From a checkpoint of a small transformer trained on Wikipedia: width 128, some layers without attention.
Each number is 128 + 32 x the weight over its row's rms, rounded and kept within 0 to 255. Layers, rows and columns count from 0. Numbers have three digits each. The size before them is the row's rms in percent of the matrix's.

# down: layer 7 MLP down (transposed), 512x128, rms 0.0393, rows 475-511, columns 64-127
# up: layer 7 MLP up, 512x128, rms 0.0687, rows 476-511, columns 64-127
down475 100:127077102207107184109067179167134149085114076080092166095092166105154144127095101094126111154104119133151138183098099151078173101128108098124137050111114114121079111113165111121150143144181154
up476 091:098122165120154168102064155134156145079175145185117114169101095110085103115097104086105102107106139169097108116138155056150157163123142131126070117131146107154180163137155112133170140136123108
down476 087:196116087155090128116175114114102154113093114072151131086172113124093133107114129136149113160120075141099116196118095090108115167096119128123146090098116150120104031156116076116134149208156129
up477 112:163187076060132146117121146092131072086088135189121091081106158158168080159111145148177127181138184117106122130107112100099094190133135148084114117111121097111135133140107126104097175097148085
down477 114:162025103138095151104170128188116113133169123147153152096122139094070133087147120094117085120113146172158103204160092175071111154155107142113160093147144132116233145137120111198159122116132143
up478 114:131102151109167111155083130180128150174164130175122149150159104105091118144171138190163168095101172117090146118156172117109099183183114115091164097142145161164088082156171111105112144150154112
down478 112:145122120145119195107120109118125180157142109113074141209129154111147172126121121167129145147080169091161166180167132093121098151108138109122155244153157088140103104070098171169152172189163156
up479 106:115124092128145105154077144106148170054180092114111133192105149095129139140138148125083152118151116157163109077133124159100078186130166146106163138122115111156067166080106151139131142057145090
down479 098:110133125111146131105153110144092097149137158146071119099099100154134058114157124089126124129139087138178137136150119126166119150106132162150106150126156103117131105157139180086126117104109133
up480 111:086149149118114133155092110165105111068128158128173152121170104123168158120086110187154123204110175159118095133156092095139105117097132161127137151115157113156143128175133108094121072096193165
down480 107:115155104143084118119143127133167107158180140149176139134117087183181143160107174175097114111173158142123118149101120144108076136069179143106104179191108138086114103091124193126150182107088177
up481 108:123118173154123138125099155109090077060096135137174184162151105166154152133113056145094123115129160125106164049172160179139165185100065180104157145146148152161093115157128083127126170149085110
down481 113:155128161130104154125177123107084139148131130117123134191134086156079136165149140085089119130137140109126160151097110063054086123143134123133116177118150152079138113124159119133107097120135141
up482 094:142133106081149116172072137139125096177170183108118103150096194134092113122183108115095116102171174088135121123128078074127149153141148160182171124158103152098114153128183136101103183104103120
down482 091:118138105119148125075130143145080092136145130116089161116123041097087186185107112180148138148145110114105153133146160100081137111129088128168164157121142109130076143158167162099137136152129095
up483 102:152136106090146144118164160097124139135116143167101147163145159124093143121230113090124135162176116079154097097105191139142148129099104142035192111088082165099125158098130155186118151126102069
down483 111:154084150126123148125105086069098085129105099157121135213200088172154130072108152161119121122116201147074166115135075134178131165105072075166110147143125132124133129140121114149125180124097132
up484 113:122127107067089113075106129095168177138118095107139125101168067156154101138156140163135155152115174155148143154132130174132127133163126187137121173068074110088153119131170086084106112042102177
down484 111:093150107189113168117121131126165106136201140103141144119129130091087169145137116107101178096107078119106096109113105154088117111125150170137133132102189088125193118161104140115150117152093064
up485 093:115121145151176089096172114108171176137124095162111133131093158168113088169145145144125147095109091133109141088196096169098156140102140160120161117087155108110158167131157123226124083141163162
down485 085:158174077115147150156135128114094115169175091162074155101097170146117082099131065076174167166141048111114114166131147122165112144168061159134093155152118120121059209137112160150096114158123162
up486 096:120080124108173113170113184170188063101179104163171152114166105112145140151197129136122139123127146152104145120174169131085161114127062121159142123144093181093092132098135154168098131105074090
down486 095:112126112155072127179159149147116157178175153140130163137151079130158145090104159131173112154137160192086118149138100095167118116120111165099151208107093129163053113095184169095141185106104136
up487 097:175166132062135112098119159129094143129167206081082120121125103084122100112137099165154109144154106159064072141128133132171098090173143209169166161173102149179112154123126066121118128141148134
down487 099:125089133095136101047186146145151094117098134116079089118148090144122100160170083223129134111087133131156130166150101122122185096130125173194140146109167112082161155136140200144127100181167117
up488 101:119177105198130101074157113145098099144110137128171150101117108146174088132117128134156177130109173147133062147167118170158148099169112134063161147159176114125122121084174165145084178135091168
down488 103:101124145122145158130112105101184094155086168114131133139139116140156152097112185125175091121140153109058128120165139109118074102136143131079195121146143072133143108170110153086123124125109160
up489 097:124175097133113126172066057123073128094112100143137092163115147120142159114146156165132168086161096143203183120186162091066164124199098141130122096081123099124069148115084125089124107100115130
down489 086:131099157171157147122159061138136115116117154109078114137102108109071138173089152146165115142139091161050174215086092135098158138141182150161093134157139150163061148129089165124134107075103160
up490 094:085155104091070137160145166171144117129096155168119169117153133120127168127107114117224125165146151141112145121131085088140085147136135215134176106129189138083122173132119125216136138107144104
down490 096:153130154146061132183149077106133134135134138127107126152133101127139115124147068149172155127089081103159073159123134153158120085090173106182093130145148144126151065180102162048144096117087081
up491 097:107148167131113105051142202191094121114150151132162113170166165113107110147152120179164071090183131149075138169151090181141082132164140106146128196089154152139118204135061132125128139128168098
down491 100:153125156194218130137131156133145091087150133107081149140085107094122138135145115096136109106127104149152101195143093148121125072119144082172086238132107124113124117130086177184153124215148110
up492 102:180165154083091126138165101104130154134201140139122162108142071128094078188100071194180126149146153106089123106115091131181118139114166118161170107080131087121099163129137149105140130122131141
down492 095:118117181123142139125136145115137158115151115129095103147129096139112144140143146176147175163154097076120123097146177171167134199117076122177098165155156070095154157083141206093104107154126183
up493 094:168109074138145163147094132194118159175077190133157190157057200176133158149156124150129135084158163129150124145159092100140151179075152101136104113197112099141124084135210144188142099161152135
down493 102:148112131130082213096093050157076065149152111201104142076129102142122115131130182111089145130151110199169090131149103082083142175113151115104090128115173070122143183114138099133122125137078155
up494 103:147112129119130114110150149076076080172107113189206128153095175132123117147085148124133131125141139094125115113186138189171100104132174151155203137138089089199179088123153142139136112112135165
down494 101:193116123158152129160124128134126160115100139121145125129106107129183131130163128057159147213174130142127155125203154099118199092115115095119118089117092111132083116075147151115137105127187134
up495 110:135163154131129111138109102073157165078146127090190095130177129172103124178078158120120167165116106111115171160109104074088123110172080114103155099168052076128124103111141060143087132153079131
down495 108:159125088101180156136161107112156145106151125108160159107146142126138124098141145126152120225108150121156112187140043077112106103140121121154094160103135163080125158142107122125096122143145112
up496 095:081147138149148132150105159087111122131126088127121181084162104119091077141171154144118131093168189096162156115119101141182091103141114099144123139108156193126155138146053118092054182157151128
down496 095:152082174151154095091162152107120085135124107080201132124134087133115162105191128135160149101162129162171066170091066042129126092146111179118137135158131149090156101134143182098150116130138139
up497 098:141133105153107127192110121119132104181167110106079156106129146175087117176142130176067134108086125202159130141062180129099164098115154147110160129153174130090101151096123154205067104166112122
down497 098:169127145126068162131065130158133174137126122120138130107191108163189103123093119103113092191154103104138133076155077087094054167138113126182123101124127068160076076138125082120153182086090150
up498 104:083069136107115179136118122134202093066091176141110152147150157060167133127123135136171151131159168167179108164126098144161100148129200129160202165139160134133122153137103139139118132090121131
down498 106:147147163089113094158148090114128188110144198119104167135127125114111130192099120089113161210128106076136148110097184113155185183124173132168141179128133098115165117155121126050213128136101140
up499 103:152135146111136119147143116138032091124135147144157091121116134086170069152147116154103072176109145119116150146123139091133061178093139189119130163119116159143148111155091053084128165092153070
down499 105:111137187112082145166128114092157177076082099106097141152078148136135144138156073103181138133111078131109171145150157128110133094089112093164133081111073158140132066187089145169129169127141175
up500 105:139197098103184172181102129158160088106139174111102098166123130161166157179155119102121135115112146100100134136151149103132172149152095090105152108061100160125127166097067078150126129137153127
down500 102:106133104150194159135141131146117137119081106108131173191096141171222048108173117178147103126131138140134093161089110077177108066122064135125165092124135099116100102039122123183168124091088151
up501 099:105108115094101102172100091139100150135143141094121065173182119147092135161159096150119135119162099089103118143100139102121109096117107132090157190118054129166127163107143114155112189159109128
down501 097:152121147169175122138137160109131140097140109121114093125081060133125151128112134172115128129160117149136117171094144122062142166136143125177127133169167067158092173164091099139106114154139130
up502 100:117150127119122181167197154153150093130145175147151148138110041164158118152148123170195173128101150168131166171119124148132111082175174135154156106134141113130075115152132121129098099164172156
down502 101:109173117069153127092173069117100176140170090132151111099125181135100107189099146135075162085162102088099084062083127109170125103068071156138134150149117157149153123191123121105109071138140101
up503 094:113122142144170155162124139173113147157140106149206121175081143142076123041173083159146139098126123089106125137062122140044098137143111075149131172168171114123166094105171155110176090138172127
down503 088:130158148124061135146102097150134122084115144136092150147143140123106117119161110051121128087183092174122124189136076104093171135144093082130092189112180152118141197141185076108119165168101128
up504 101:154140074110146106115144086112098088096108144155182096134159150103105126141140143147089087119132112098117087123169117136134070133143111158086166117140097162128122168099172141163061125109197163
down504 101:141114098143100087145217145127102086125127107084142122170146118133167105114068125130116186129128106083188140119151106197174130098171151102128135157070122117076163124188128118110136180177163169
up505 107:110151140185136073141070133150193157099153156161136183173183126125148082144105212072148177083087173075155148086139152128109171164081151127117124109094123085113132151162139121135143082093091157
down505 098:068105107143088113081110188119113176148103152082151142140129168082131109158064086140210153179123068102130157116180133085151100103127080116137083109114113138109092110137092100159133129112106113
up506 094:118078200143158141169127143141169076126151150070096071155176123133179182150068088137083116134156092125119186146181116059120096139116132094086197141114153127095094194166097072141169112125118106
down506 092:091043135153157138153141129097132161143095107113060099136116166077173082155104083128128084155108124189103202183145096102110089186152142157089096061185106154123125123122111141120116082085163171
up507 100:169071123130138170168203107152176118135100127114143142114177175127077163149100074147126118072132135159144145090094116093131123083124138088070132143150138190164161195157099113122091108151131109
down507 102:107100122107130090097172134106174172098181202106119098059109109161147126181096099130150124078125086165137114115154114130190135169118075129120101128091164115056134091079120146148121110112159177
up508 096:141185151151139122092110173123122137171171199154175165133114125185088106164095082097106171118165130133153156165075071158170131114132141094146119162045157122121170137101136142169159111141135125
down508 099:146108158158136121110132105128049103096129131111110142115103111133139142144129142139097125105180097129118130107166064109219117041138159003196134178105175163147180132116126129119144122149138159
up509 092:159157099134127120135109066103181145171170068192108106141152174153116157112122169102111171110098102129131159127107111122124165148154086107133152171132109094144126115063120187137153134150118132
down509 095:190089151129083120112157062046112159124133096149147179060119161081121184129127116062178145152166164125101110150174091121133160138136107123124126137130089148088163150091115167116176109088148102
up510 099:129120105128163172127074114130100106136138104123179104168113155132134179197123139044114069150103176087118202172198068183146100086086141113135160147126116155099123086162066132120124114165141141
down510 099:145102155105128119131069171169153089112135090121152176107101105099135128099133093080161127108156122160134149210090118156239182097182107121140136104099140179087186145138106110108100122134123149
up511 109:125118142078173166165204143070079096175116135182160091126129098146153112100119155164161173186099169144114075105145107174142083143115136181085099147156080102157127092125192161123138127137118104
down511 110:096072129168134171140132146093145133176152101109095108158149121152169161117139113202108123196067122159124159140139145148116093104136072158123148121134150188076127112177116183138097135100144176